{
  "n_layer": 16,
  "norm_place": "pre",
  "bias": "qkv",
  "parallel_block": false,
  "init": "normal",
  "init_std_o": 0.0254,
  "init_std_up": 0.0254,
  "beta1": 0.93,
  "warmup_steps": 200,
  "decay_fraction": 0.81,
  "z_loss": 0.0001
}
Each number is 500 + 25 x the weight over its row's rms, rounded and kept within 0 to 999. Layers, rows and columns count from 0. Numbers have three digits each. The size before them is the row's rms in percent of the matrix's.

# layer 7 attention query, 192x192, rms 0.113, rows 0-95, columns 64-127
099:482504515517469516493515494523496509500538531517478494507512480515480504532466517510504544493467513546464449517483554524566501502486547513495496490520523521502466489526517525516494480530473503
087:524530518494515527509495497526472479475475509516498480466459500543494508491490506517538514447501513519489513454513473479501475486551511457493496467500455469479455537519473464500478507510515502
090:448547508489485484486493474520484500523495464495513476516502531502532450537509497440481545527542501476556529518463499433533480532497446510526479524493554480539515466493490471465519504544495485
096:506484468507513474533465521501465511519515511491529492471508499493528479570488456507486451497516461526550488518462508497522518493477520478544505517541526516473519520458513521512500535504477476
088:509494474521485458489469551488464513516455479535535522496546511550536488521528495511482479541546476496509507498461483470461474489499490470531472525493534524512526485496514444476520504491468507
106:517476501525519469487507531476512530532485504508513468506516457504487520487490520474503483549500506480479484516481533539496535554467532541474490528563446510526470502476495477501452503502484562
091:484486564506501517487498501501511512483526515491464530486486489475454511469471531499505494535440467526527504482494559533466467449517524511442504479519483493464499482489561506512545478475472482
093:524507511512484549484546487474478480499519517465513462522481533510520479476495493563531523438500498537450510504550507468516511483555493457499506510503481495510516535485494510481513486453490463
103:475449453533520511511440479473493512510511491510468493527543514487506486519540524499484501534527485543505526516494443508534519532500496484511511523509542522535540532492530493486513467476497515
119:564521488507533515541542493499512544504456453515503523481468526509527503504500490459471528518481498485536485480508475496507472515496500562461511510502516510524510510535490537486505494539538492
112:506472540470476515470505488474445506480488466493515501482483550473439487556456545527466490534479447507519542522494472487502506548509515486518488493541506515465487476481535543480525475486499519
097:507522527479514529481549507501506498490491513463526507500485472549531492522506550497523529492485500534491484488503527486488476485497498486470479497533468455511493526562490509444520492461481495
106:503486512502484488445496471494490500512512443508517512509517512482490504496513488508493504508526486515553454495476485465482534508541477486470512509500489486513508487500501504452515510507500449
105:431466477495540499472505493446537497496540496484498520517459509502496490512516484490542513534483487522519506513544510507501473519503487455543518511504485458476522490510459513512536499427460470
115:505552552482511505508473479509487507492494501506455514490521499479503484535504507528475521536484500463478517476489542503532466455514497545475480522529500509469473512436515494467523464502514523
108:510509511515471527522488518459504499498509542545489532516487491484457505442529535505516511460523515489461467511457481465473542516478472500492489508482452502531504498507501487510509519509513505
110:512461489461508504489505470487527513479496515470522497471490432521510543500533482475532490458469490538452526501535561487484542424506465455504539520479514529507503554501497500529537517510491518
099:459509486524493506452512451524501500498552508525518456514491489479515519537498480532460533496506530461496500499490497488444469525468486557525515473523487543453491485522515466507499514494488497
095:509491516442542510539496514501532502466460537468500516476465470479512508509510467504469511448515487495492487500522512435459489489511495465524530481462491512495466534484504487494529473512494448
103:503520520511477532505527492550503485472521574506508511512514512505506483507490531523525495503498518525506493503446480500520436532527485476479511482495425504524505501520555492499439473471481504
093:514521505473504498479495518500453483505524556482510544463472563544495502508489514502504504502500502524489493467472492501516502437534521471504503493490474555510504485511517514489523521479512524
118:477490499483481523496458468484501494510540467539491487486513505522466522523456541532480452500497470493454531494482522532536515501505486483488541526545481497472517486501507516505487490511510529
114:496444474481511514467463487505497514462496515489503496516547477544481515507501515517501528518491523508550503500486468459498466538466508520481490572524542467465544501506515486525519514489421516
104:493508452492502507542463516538495494509545522466543528492495436496481543549486528464537486521518501491470546449486486504498534486472487513527477515523499473470475503489518532528493485515514539
116:498491486499528461499476527528498476489467503488541510535510525503516524535524467465502488512510493481491492497510473496486449507506502508535523490504566471503485465518450549579474514541518492
115:500525529504510551513514463491544500535525526531501529504520469494514538470495530520480532470501507472509541525497502512486489507485483519545519488504475485493521531519509556536475527518535485
115:479438487510517464488453540498483523520508546466516494453510493514525497478507495483484523532478476523509459511460519494533574475449497464495499516499503482490465520475571487529492494450457487
122:468481481528510499484536510484538513479538524492513485494494500543504493507576554502487498484486494482511488533487506446473476514530518486505460512509526534502449501486519496520501485507503521
114:492506508460477488518488504519499469489479487500464509529511494545508461497495513530488514506541503473497482525498504514459551537502507505479459466538521481465531512459500538461495527560515523
121:517509530482499483528504465533486505501494464489494514498499506522496522498472536509517505548482531531510498475460500444491515521496537497484493537483494512523544520520539482501462474499532527
115:459457500434538479520499488522481474506457485529504529536464498524527532483463506537529526527494539524535468503544519468507468517511515519539487456521521515501490497508512515529528488496519516
124:489512465550495501474469528499488503507517462506487489505441535478500504479502514488530502506515555502478537484548527511507492495506467503551524526493507537509464497485499539450491500435462503
092:504477475522497493539538527530482519517524492504508504516560510504503519493495447468496499506466468506506520496465520529460493511504516531526479528503535489480477475473521529527479506528502497
078:513477497491525521467526530502479488466479545534516510533491450479523500506499504502532463544508494522496494487511522461528480506461481543495511504508486442444480478520468538527499522502499456
080:474504487473441492454468488487494475511502460492496504504466466512483481507510527513523490505525556412542500504494516450479492489516444433482495491485490520493536546532498453486515497538523467
083:479516494501452501506479474493489472472473478481500458466497531532480520534490492490472527513472481492501518519508473511471458518515469465516505501551517552513526483487556472498482502511487507
087:479556520479502517461490489518496487449445499491500477519450533508503476506498478551472548515558517525501500530499493542464482494531488487530516489469479490497491480491553479494483528497501499
084:498512520522531489490523552498524491503537541495488519512543545473509469543509528520479510543475468531519490525461487536519477499493526517464479540505497495480484489485511513461497518478458542
085:494472495524507475509490502507517556529512487530511490523512543493493553480492470508512492502444464548462523473533524511455514505524505549485523519529498536522488491491510507526525472517516520
083:530534508512507493556502517468545492496481504531549494523489478527519529449474530498512507453517517530509530523462500502500475526440503526526503489451461510505450496495497451549519502510533521
087:496502477502505512519438471481503535499506476536458509533479484448493506468522545518480484513513513474469449499500500499520539532524531490507513462484504502511551487533481506437467512491486493
085:528473491478503509465537491556480468462428525515529514482490482524505501543515506540477529446510475517496512520525474518495494510519552503472471532496523498497524522443450515456502519496515496
102:491491479491548495473450508470522524495520483495503509548496500516473463475500497518539490527457483495493493463491530468475505536498498505539494490516476514443507514488530462471499487452475495
090:507504494456537509462508480492497479500514442497487484537496450536517481520510503536479491541536533515465522514531498527538498498450514506531511493549453521531516502547480512511469496440475461
095:523516499492493518492510523491518459510492492486506480523487462492465486518477528533486491482519551470502518526497520490487524510495491498478495494483521514482480537521549489461493500483539505
104:467486492508472467511479532499549500525502509503494500493505484496472507464497517505535454506498468453502500488519513498457507510505470524562519493503498515501478465484487470494543507506460467
095:493489502493529436498517466491485499491482499558522530530474509458486500459513512508475492558498459491511519473487503490492477506517471477507522496500507498463494527482479536457501516472495486
094:465490483522516521496526509500489496513504501488543517492494508493487468506526533519532525527515518509496486521456460500520542487486479540480566434500499511485497482494484519488460532511503504
092:500460509476492495501461542484467537503477487484505477554475510496457507464454507518507517502455543502482528462496502492512481472475445547481553475518493530483527519518480490479484511497457484
099:481528497523487516488481466478530505473497491516492478504469497454500489488470464499517518482506553492503524542543503531483473495442531530446490494511491498547501532526531534532485506527513513
104:454501536483523509521526510494483462503481509466477507500488462520481503510525482565480527492498504517472507504507521482472487501499470480488547496496458495479516517512479508520487517472508496
095:487489514501501499516470507475556501554512466552491506475464526485470482417475501474547509457519503482483467480530518521516518500509503551505504473500532526505512512494522504540476505516507495
094:444497480503527475507500473465503500516508483507507520481495527534507536469490505522477542493510514471530494500518500513515480497531529460497513514480483484449509482496518558459508494542502556
108:485533475498506481497496508457518532479498495525534469491470451535501476469474549517486457579505510449479510454484466478539508497499496524534501496506458500486522451484474509499476525475509522
103:470501510488483504525491492415516471540511448495509499494519529502480536500524510495497505491494491477517495553507539481515555526501528529480510515515506541525486528528497500517513529471483515
104:475534465547541507457518474529503467488496532477483510460467533490493472526561483532490502498508525523535473497522495522496505511501477490466489496500494484497475540454482506531514488551526488
085:490510516465515493484471551501485489474540442483477548517536515506518533517468514491489499540477508469531470514499483497547530521505494475509497461524494489489463529485463526495501525541485537
104:573531507542485535536486456467517508524507494529527505487505494502517538472522497480522538477499508493479486480482510445493427518529536509484525542500496492513516473514493506531482513516490499
094:489498455513509478495497566513545495525483521475532516514487426505507498447503486514494495489492513468522530508466477493471517455475468521530487479514516523498484488514513478460509497503450513
100:510459504538512492498544492499484492477495484533532547466527509532523471524504535489521519545493505450457510511461518478525531475483479504534464547533489479458480478491499561505523474454481549
099:476525477486480492454528498529445503542528479535507514493510515551476477463489509555520476477462540463459496494490542466477518523515524507461487493496505525478475539485514548536489496533516538
096:524564516495506509440467489510496506536460503506480506491472522476515448506474520480465462474500493543465481513525505531518526450516452476521526529534480509472546483498518574494450530517525498
093:519510501459492528521487471479479515456499501501461483524494520487500504492480521494511500508475506508524474532494508463510498513488502474508538489471546518462474474475518507490498508515519453
096:504502508483499532532500479537504484501484487491466495518450480529525549496523526482502496504507527511487548475521507473484505508498506509515481510472486540483482510527415513504476510551515533
130:453501450493513480497463520481513507503536545490510532520499509528498512496457494491522494504469496472498486481488477501511519522530486502544512491511493520539503489480530516463506505499503496
100:544527515485486468466496516509505504475479529484493508461527522479498504482494505500503467493531486461527500487504494481466475507489511500481490545530472531499469503541473511477486513508514509
098:482485549530468503452529488498504491474547435506505519474528487566490529516503501486498504518498525506494512500496510487466499528504531501487495494452495454497458471495498518510503497445494529
111:476450471518493502543470473499517488515521527533491487524490502528486535528497483500507479504499493456454463500491474486512543500481506512496517524473478468503506464497533494457482520493517496
101:437457479502512492532494521496521528466514489538481481537521498490451511515528466493470534499532538434495527506491503480454485494521500489496504471455530484476508501502503489458466530525498501
104:466463487511534501542477521495508507506514535521519522485506459507483508496515537515513518588498493478464479506484475478514525532462470517509500495527557486508516538471517513494501503527466527
104:467498480487549497464500510495497522520541509464475468522435516477453468471518532561518479516502477532524478483506498537439523504500477512513495510486526498494501480498458500476492480505475482
104:531516534533496499547521437503463490478468495467481502505508523485502485489516525498467500490495493532483556487490516516510479484477527548477515478510491490511457500525493501536524485482519508
111:491559532485474438485472482475489517475502482492489498471494483471498555474459473472524470528538471530484472506514527485520547483509515515521488498530487529508525549507476519488519468510497527
097:473506502471491491509519490535530530494508494493496487493508460495480535476471469498506527459497522487487479495450479500496500518575478480491474494471502511522536474484512529517466499548526578
101:485479551493492480439500519509485552535508489520447500487499466499496467478528483491503478489496494518505521526513503543503514471551512507495508501496517461479511475487521538529498494503466508
115:474558549503504479486514441522532514458505512489483473495541518437474505492500498536508522473481470544463511475495499542507481500515489542484514494520512485516489499549475486501509469495493496
108:509535515511511537492532525498508485534518450547534500499468519476531518513514521485451496502512508431507492508497494528469501456478497524504502486527467499532497522484522486456536493501485514
100:510525529485473471485541465470475481466512534452497517448557479500499551493517523521498468537459441505454505514494501513482545534470469512525505508504490497460450511503445507466516492471496553
123:506475486459494492500511463503468512501472467461508470470560495566540471503503466513499503438501531557497484502506530505502502532542504469558502481486537495487501519501469496491512497507516505
105:486505462538487514514524533508521483522506497529499516526497509471507512531526494477482528501476523478553498462508513452481478527476507514513480495510460574548515538493510511516486487480500489
115:509546532493502476499505464486486471495462538449466528485494549485495519497500476508506464485464474555464543514545530505527465462478544506498496525505503475500471515520445487512473491485498484
111:520541533498482552514504489482448533497542454540484518489492521474501493527476475449500504476546501499519490490518465492483478536480522488457473480484501483509492453489466514449521486495501530
111:545482502466517519492545535470487507509518489498489526472524493464482520502518481482508475518527451500505488485515491426492470473506473469485478448486476465464517485480511530516522484544535498
109:533493558489526486507475471562504502486482462485489492487480532509480500461490556475486480512497493494488526458515531519481506534536504521467519504535517441523471476523499507504537469486507516
108:453552470478486468501481478499498472454502478447487529489560570480495538507484496505435481489494502493485513508480508504483534530470502483496520569507530513467521466506460520482547479484504517
111:499524544501494400536498477486538483496494494499503507478546506476460489523501484497535531526504481492529490478483508486493525469540484487503470473515514509503475494524493490487443506448471545
116:516539474483467498503498539508489455520504496472473515493511463494521484501552488518526508526504509474457519517474495509482526461514463519533549545479544507517506522482557518495512485554491464
118:513544490509527490508510500532496481485488494489458521491513502479528523493495485490523499451486547468511473538478552518469475443500492500552523506478479465502499504489483466521510501525501545
111:502541553510504488511510504495521492517495471484498536502444501483529485461504520510486526482518474543541497522481511493479492540511476509489480486520479502526469531497511498444504482523485498
116:525501485501514538481504505492470531511462480511446484469482474479533510455485495498537486495542538513444507505509480529519511517494515508520517471478486518465469469539465499462493517493496484
112:464533432520511503497528500507518540505478571500523471507475516509470504524494514521534491471536512506529489505522483547454558467517495497446461496525505467508489501476533534446486459532510542
102:502475487515511490516494500522467501493489481478500498509530469452497464584505480480493476464507489471502490525516463522496493503500518475508477499521486518503494472515474509493506478496563495
124:498488483537505512445516508488481524489546551480517517499478435515549491508488501532487535517509503483507485482542525488505516501495514478518416481493512532531513545521462505499496497462462483
111:475512442549554497562478463486476476476474482479483504483483509494489580496507483500508489512493516515535508469463502518456451521448536494501507511478568490462477506488486509493517549471532470
110:467537540503480505456439468517504537504540485503513457514480559537503491485490515522472510480498504496462489473489527522514499483523466496521525494517520480445557466517518487485466482466479501
116:502529466514508537495513555504534514484496492493535503491495507471496500492521512514526485490545509544490527509459518503507509483479501518494526515509485476498484497499531513497475520492527521
# layer 7 attention key, 64x192, rms 0.11, rows 0-31, columns 64-127
080:503519509499515476521436509546480486509478477491483511499474548498525459516512541521471534486550524484517461472491502482531508486519481503483528477515520460515534542516456497502467496537542492
082:521480484513490511518492496492493484507528465515482480543527493543555503492479516512491498524479525453483522536461565509511468498447477452519494490477506486500506463492524507515503529511524468
073:513506489521528469512559510490520508535501558453522509501495463501495520460493462481557431536457476514528548511530489502509506485517554563500480523502488506479491473498514482519536503470481556
088:500497503532531462488499504521524476552465470480521542503482450511500527487506524465534499478503545499503495485518528449479509504474532486496499507523473480523533527528490479509482487493477560
088:514474500489476448495501461498506489459508494493526471450517494451470457531513499501500516508515472527517514489510483478498531520517470495525504542519531501493522521471481540528467497490523520
089:472502471520494507450426494530496515511490510511463504504478517510495519519435524553495538466536526460489497476517513470519460482501496518520478500531475487497510539493481490546504502519508531
094:530477475517475500528495506521510528476533520456525508480501527519521510549505503520494535488475480496511497508449528479546469484483487507495500504505530474494542489503441523497458514479528539
099:504500525484526494517501549501500488470492499503501524497509505485483474497501482497479502512486482528494531498473493505507490505485510483556480510467501538463470488484496491432516521488546455
098:455509488444496511515526502486494476520480488479498500473463524498486476554485538475488509560484461489506482502485478459495481495476508452504498483504481524496463509504569470506521484456498518
091:474504486489457459507469521488463474481498485530517524471514476487497474507498494519526462512487513512520572503552476505471542464530462497512477454501530549477487519500484464513549510465503506
119:506469492480495516561532526498438525474496551474542499477547513478489532532534497517478515472484505527497529476548464559516536490540491521487516490507516522498529498504472482508446483511512510
097:480506511466467501485543511441467521509449500464491475441487446523505479447483513508497496507510471499510497517456525478483469441511498443517522501522484477471528463469518491487479444487498524
112:497538515487511458512499452475525499524519464498477513502497531498527489447464457513506517490539488485451482481536464515481453513480453497495490509494491483482478525481495483525517467491493493
107:548531494486533483465532479531516451501507532467495495489498502496513496488501506471500471504480505550504503478482522489497469552496490499487495464523444466477480491493481455518510479505485429
106:540458535518473462514534523493499534547506457469530469518484487470482499547480490532467519503489502455514504480489509463518468529465495499507432481496470493506471540473453494530495493505514469
111:486477487520499509494500516521480512512542479551457529500515551471531515514479528505463515493539515483495491498505483519485545556544491487528495523534475473468499474486513584473479480478467497
110:550495496519550511502455453495504541454513495482499495525503492529494508469516513505527527510532510481544499461483480479546479487523510563521527513488494511509506468509475498496497507540529484
118:495501457512472477520542510488485469554488519518568517530477487501521474489496527483479467524529525485520528481467498486498511472519519478518495498529486480484476537508507526534496523532509535
114:462489533482531515509464481539486535484452490493464502525497547520538527465510524478492480490476477540482530492505549513482497493506470473488504509498544503486481475515513501519500512534494477
112:468496522514470513513474504510482513487514483537493489542476502470548523519513489561503562511550510481554495531474495469502446536464464515468500491479519513513508515504502493501472493482429502
120:517531500427491520522536482502493490475514488467459519512537518539499518493498530464520500457497472536509479485521520465500527497517501461503537477494511470492517451462445513530556500486541466
103:491515506479540488443507542516513479531496507516462532484525523529517488510517534509490483509470490457443491470493506520525505501506452502474521476536520478486536533492479536568517464496500502
113:479493510486541475467513485520478525474495481470500485483519489503483515536502507526484534547484526553547441491520483538517498522553485502489508476515476508511507484495517518520448488456497490
108:517490488472483523497493577493475470540533509498603481482503456536457478536518496501490509505490478496526515513489486474458505491483482523520461508499497493497506490512528512491491439437539485
110:480511495531517498475537495509526494513502488524474480505500494458481528480529520485503439489501484467462504492536485503455526451541504504532521516493463506544479490526437515581506459511524477
111:541506506478495485467479496531490463513485494491571548506486514518480488517473483532511497480545537472453498494481526520519492482465514496479451503471469503523491567492469517507488528506518549
108:500480501491508474505550490532461479506508510489479508484484505539506509501520501538505470550492478477513516462454513452500499465524527523550491492488489491482461455458547509511503478491524485
104:490470532491528491510505462497491476519501483477517493510534482519518534518499537503480474510493475525522508482514567503477536493510517464512475514525514493458458491530488517523526458523500515
109:521464525469502466501527482518463530492476529491480502519508490506473518514520509513499519492531483535480468495466533528530487515474494526536499498515503499500476515477470462470514524484431465
101:495480491488493475496489523534519523533500489479512508505531505522536541480452488518515521454490518467518481487520509460521493477496494525478471444460535470481553513499555504492491546478493544
105:471482494517465501489491478488454488528520485533497486522483498451476547509477500491551508493523484482484489507529499515493455483500517568511498439520484500509519523517516481530502492543511547
116:406502449531444521542500512489497490516489505511499496493448506483494481513507512550492506492491552479453482483469481492476528519468498512504526493479487514515529522481523494472474546490464477
# layer 7 attention value, 64x192, rms 0.117, rows 0-21, columns 64-127
100:559501505458520495533463495513492540473519486499503529493519545498505516529478510480562496496481497499475462469445493519489492535494501505535519507488525573506461518516519497517490533530509487
109:479542522462528497506489500505540494473509553533482477483496483461477533488497512545527488529500515512524471495540524520464431524552496516472500510527524467475471523508532520483482475528479527
105:482507456471485479450543512483528486506504488529547465501518506531485485500531508502500514487496523486490506476540506542507485502509461459494506455521520498476518488510550479489531508500475479
109:500530489528526484442515549515480501540498536503471493512488522501527517446528506506508492537526512469509502497466514485506492505471502493466464551488478500530511451542507523492475456461455521
104:526533484495506502494495462499497479487463506503531493486497476510460469514518464529474496499532508494500493470489493506511464507512522471477472494503470489485512483467493494477479475457485460
102:478454486499455484563528457515495514529550541490531494529531508495498507468525477500512476467525522529532497483486498491499528462522474475434465486495459499485475491506514461503506511502484499
103:461529471465499518522532459472497495502487519500519508521537532504533484489448508487501491499550537497468473513482547518520501536485503510527475523468489465461502495501495518512497499481477518
098:525492464507484489460484500482562451519431486464495472482484459496504482491542523526489483482506510528571503490510461432498485452481476536460505510505548497505536535571495504527516513525469506
098:508475480480447480501516503517509474501530510481472518491506511504510472506535479515525536527526495517458525497490472509508525475520453504516553484515467514487521485511554500454495535477521500
108:530544512490514507550481503503512471489491519533510532479534510536490472527481456457497515547495474464515512489465474520515508465487498471473479465498477487495458465473532493530501484508539488
105:506485520519553485508476553500468529481493473514531538531508546491481489561518517515478501503508491521510471518497497507465481480477523466467492474527482524476492510507509511455512471485487487
100:493474526531482506477505470476533521489526455493458512471510523560480546492482528479473473520507506530470518533487504494502476474486527541533459497546514490509488498430529486522529506520465500
104:477465522460537503505510519543458520450457499521475457527517487528523507502514497484523480490503490544521457507520509476492509485498503513548476515506514520486537544543503479462503538482509514
104:577460534473529502499547476522489545505442508473470506463463454493496499483548478481504495488456490494492507537546535522433511538543539522509491492516508492476518494515537507532540504504518450
099:486513474501460520550508503521479489511454528503487521519512486519481541485438456493436485495484478468470521476533525477531519569470500518516515494494512493510470460510502483529481516481532492
105:500526498555511497500485444525473526446509501523475523519476439509456471465480505506520536507523509499555512508522474476468471466489475517496493494515502509536489538480506491456476517475528533
100:461477525494508482506499523482543518472522487494459488510503486480576495459517489494494460500513502502489503543495512486523525514483454489508527505478491458515501499472475478514462532521499470
100:465513508462512505493507509519478438505562533481486501501532456474492494533501539488520474485503454516501522482513490475459450485457470537475517500465508471511492538544493476460511507490511491
104:517482488473545496433473480460539477514476504533500531487467543453514446474504472506482473468525462470491518474503514460465477512534450487484507455529470514480509515514510523534490466481470496
103:466494484536509517524533481533489500491465519472449450556485510476465482518520510532471504450511549487532451478530512492504507491461481533527479474496510450543505488503489452506510478513509472
108:498501505488518488485505490473532513491477447511491538506515529486503541514531500481523489479521463477490515491530502521476445517512488424501522493453507494530533497493465497503502510519490504
106:474491484497579483531493445495464521468489501495485496480505487459468491470506459478485516506503515519465541495469476505487507486497492518500510498482535523499495544497484509551500498507480520
# layer 7 attention output (transposed), 192x192, rms 0.429, rows 0-21,32-52,64-84, columns 64-127
096:473460486463527483498488473489491500505458497524511517542504519498501491491464474513474510503466480461506479477527468504491479519565475514474525501524491476506482499483485500500513537506471538
105:482547518522482522484497465504472508503480499481489523482479509510491492496499450496469527534472498542444469521533506487551462528470509473464499515507483521547496490533490527524446460488475437
110:500477518553526526486542458518478491511482482487501530548527509499481485492493509511504495516537502507510495473463464508484512474541524485485508520441486514534501473503528505504506493471492509
105:494509444435510545477488457524512533463519499499488497500525481489496482469477541505477524486485476481457530533496501503542511470503514528499526476508549509487471547510507475542485538531529501
099:482482522514514547497523554537502480470505490517470507505470511457499527467485499489544534496464518486479475493483530474516482487506493521522454515477520500464478524485512521469487477525532498
103:535440495525515489521488538488487501502446485514500515524493499521472487495481508487526503554490528494525507510495498523498522494538475507550548541503503456498532506465500503517498485482481528
105:523506489522522528501491474523506475525494540477480499529504493480501516483527538466469503470510510525490523529505475492512520491524451501500472504532525495542492481523474478457498518502528491
107:444526506498511505529463472521527522498504524467505459482517511475504514489499511479474479472527519431449498483489511491498521530523503478503512516459539476493488481529496443450497517518500517
110:503503510506497517539460479521499488453481496508506485487464498546528515513488478513497468503496498483484497544530512461521505500541509473545474537490501475491475504510473485498503471507517536
112:455468482518485442498525524518505508488505473547514512499468513490504475522482496525533488488499544523511511518462509506484428451502488488494494494495450477510513510466509541496485462502508465
109:479494489531464512534507456508514501503508496489475502501471481537538476517506474522486493540503494503493490507467488504475440520496491486495475487536526512512548504479485479496472471469519515
109:496526496494570524504480476531483505478532514469503487491532513528494496502518510502528470475536511517498520558527529497499496522504528525511508475470544498517519487540503495516530475469509441
095:537552536473541532515508481491559463487533507491510483510517472479512490475513490440502489518506539510500495494523496523515535478457481500496540487500449489573484476507514489527491497516483509
111:449522469472525517495484465508513474516510525528476499495481542505465490456499561514531473499494518541467434483506509529502492504462498471482488498468490542497477513495547568482506487500464467
096:506495481479528505544497514496509536462520455479491525504503505485511470531488483500503488504515511502538520514519522518499469501500506494485454479497496489475523510500491506518522499471478520
105:477516469523516458510525519451516504519504479474474522448499528509512478485507467471481517490508482477501474532502544485472491501503482454472533495529491532483505541468540491510523483554466461
101:507531490509438484516508478540518464480500495509475470499509481510497491490488559502548506512497547498498506530483482486484486489463508535511453484496522531417504498553476510468512550464541536
097:478507459553508462522450483495470522488456514518503484465458495503478503471524498489508495498537501476472491460502524485487502514515513496470501503472474531506536529517493520511503495527442494
101:459502540493497496531507528517495532486512472474503477489550522485496521520477484499518529505483490517548471504548507575518515520511495472511495515522507486536468497495461515461456498515510518
116:520478480459484491502539505482519538510519519517563491496476426473494522482476471479526553505495513464447504561498478520527494490505523513512526493469501454485495555505494516469481526464510466
114:504519496471436514515511550518447528454494484507503486493512489517472494543447487569495479542508536531473471497468548506494519500500491485502477498494518520524486490478545517431523442488509496
106:507462528478484479518481497496525514524492503513523475492481505555554490530490518551508490482521524453528470493497525485473484513511474455541467508514497478423498524458539480468538444473474492
092:497579528547512493442492547539471487501551517502463505494471533497545475467487493516511480495516534524508505503477525493489462496453494501525501450481502490497518520451470493470505475512538494
094:502504456514476453506503505494520453510484522496531519512462489508505540497504491524534532504509530491500473531499494510525467473466518517514476504482485497479487495504526501508457552482529535
106:535498475477484519505501492501525487515488548494556502469498521532493490530481515515460495503510493487502520494439494470501493463482485515462552477467497522489499524454484546502513488495513515
092:511527494531489522490492523484528498508518527497517553512504513484485497485496467489495501513514509465452483489480523522466538469464457500460501538489491513502496477501510508527492518476490464
100:462528488511469454459483488473489491530533469484512480467484475529492494482532498452476525490526478471481466445498476487498499496506493467525556490482447499466533495499495529481461511498498451
097:491417479513471457512536516518532514525514523516544521510503528480494509498462471479492541485536478513523517503501480499517485534507528506502470482486508498532511490512553473499498509518476544
097:502515521509481487514463530500499505451490474494567537525515502483472507488481500538505449554491475463523492513507505502479510501522507490510475522520517522448510491457513491489533482465497506
090:491473521469513458485483500525503467466518470505491512528473485535487540485510501493491495484451498484454494499506500498516471512471527481515461477535464451558504502501491511507464545533515511
095:557477479516539527520514496512490502480496517514528542500469518532497502518516530495542545496460518501473488474469534474529482467528486540496514514486460489526485469501520509534498542450494507
098:487511519508500488497506506484479520500514467466470479499488500518498459457485482508478479461500487465543499466508534527523528517503518496463480513514517497533486530525498505521523550491475488
091:525513506494478475488498499488478507482472508531567485483463504497485516452519547526476478486511500492474530470521463487486502492484475526490472440499487465515484517493492525532505488546490467
091:514502522539453474523495516466478483490486482474532466553493551487517488513502467477483497517506487526542452462492503501496467507487534547534523493506502532522509480506472500473501485516489493
097:490482522515509492524451526489445559514436466465473483508507480484510508520501506492485456480527507527523502492550502472510472516520508490481457510524507506498501533515460497561515465532514479
101:500474510517467483511482479445505459475465485485462513493452512533502481508521495523449488519516508529453500545522520525479480476505526499488512485510485511553503480519533471534472515480527516
097:554485502531479481461490467485525515487501523503536473505493509516500470506484506473471477509464469518527490525448490501461520480513510507482528523482530517494497480517517502557508498445498521
086:541514519520504458509502513517529480493491504495512491511515549508499509500460494517539480495489480508496480525551505546508481481519477469540492491475530480480523527516495522511504498508512517
104:487505476509512470480522506484502490478488475509491499515501517528534487532494483506497563511508483470547489548476482501488447450517460506508491436534521500523521514479480533499510512554487517
091:494517533487519550506478525480501536473482540510500448489557453494519485510515521497492464485475525469513512532548482520488513537503490460533481496506500510474491518488441494550508489537477490
083:527507496510459483512532496543498500495482488474514503482492517524521522521501518462487548475524542515501507532503495491479497528464477488466493493508501459462475543519506499486486535525500499
085:511487530513536464506475493530528491518447498499517464470460438453491495460478527514493491502494516535526454471544513487493557530528495487497493474521519467476512487524488512478462519526539487
092:485497486489530477520496504526485486478466503470468523477530479465538528464526497507467536487502480451504504511529492504489547513538469479510518519466494430527493514475494503496477531494495533
109:489470465494481537478483448540472511509475539482493498456458470503495491514514520492461475519476501553463496523519509554492510498522496483488489518502513467522480469512495508515500475489555473
113:436509458465535495514475525503492446512521536522460476521503505496527510503494532524494487535474507460511541464450507503461541501512478519497466525473477528510482538475459466488494484520484494
096:505517485480508491538453493531485459515496503495496461523512513526506518539495530539531494470521464475510465530484528512514516551482501489523449508534480470497515521467458473479533472537490522
106:487476499479490516525543555504506497489530508500448495532486505505494536548555538497501474491517490444492510468507533478465480527512553514521533535514461498514543500478434532508489462534460511
105:491524515505520536527520496490509527497507522495475461485493512472518536509428477544502458492530527536511500486487513493551491478474526437518497478500462538523469522509509501502526496519443456
097:504533516503534522520512491483504525447523478477507499509498517532486467495443487473506494503508549485516446457500505487500521503533515470492520499504496548495459512566494497522497479517514518
104:453480480496507505496514486494541502549508504530474537456521500508505509476539491488515554481475525483521465491484479532480495467511503476448509479462516512466483529509530519509495523484501494
098:557449514541456507479513542482490515513502513479457510515535460474497477493498509526508515547544529483493492484539519489499501491512485521521504485514500477503518496492507534503535470457509534
101:504508528511510499477531568511501541556488495490470459501521534505485513509459456532475470573507481521470511518474481479490527519476460514505494488484505501476487467500530469474529484500529501
093:523529464479529539481484462481523445544499513455508490501527513479480514499487493534504525483490489453546498534511495473500544504526481476492510515494510494511511487465460471539514465505467539
102:504455501520509446466511527523522513492497517499562497525485483514504519506497510433467509448460503504541513520494493506567515499515495513456494492449510511475501494520498487535519497515452503
100:518483531525499487504463561530520471527500532515530525493460520497525485477549488481506484553515509498500487463463500505445508532477480509523464515518447452516462517458523489498460525546506503
118:510506522500479515564491481500510508524492513490494488540467507542489502510509524542551527454491496531473502522489528459501469518545547558463486515498489517514494536506500497497529487485503501
109:563506491521501546453467455539484540511488469542492469486505493506518537568540495473519508487478466506516532491498477468493545487498500541542514546505490473504488507523471520491536531509513508
095:460521458497466511522516497434454468501511517500466489495499495521465510488490497507510488511507509499478502492472517481497494446504524476538527490494523520521534500464509452476507542507491491
113:529529485477508517518515497485533488470474515499497556556523463500485521501480506489531523498470507550521515539537485495502582506444567541526505522462516506498471525525458519522491503484509512
099:484497521462518530540539529499482536513493519502477533513505494489508468470425508508473526512562474473503487479498537516513562555562493448471506502493485479524479463464519505510473492473508486
111:488466470453457521479534475484507490532539472536521506481489483543494487525538544498460483522444536485510518515529449437488501461510466529536519448470503515472488513497506498475517506482517484
112:477529553510515521483462469508498455510518503541475508472456531493510499489520469512504487509506513494492487495491509479498513464532510513501523503471491503508518493513517534529537514461544504
093:516498505519508577510497511481495488473511507446464498500553536522504510531472515530473486480532537504499507462502544489479514520490514520521492540479480490514480469501497482524479500477485479
105:497516491507524475470493496439511480561503515506482499470515469497484518470482497501531542520470493510517467510534491532507458476491480506478496482574536478494496479505483481509487492486523572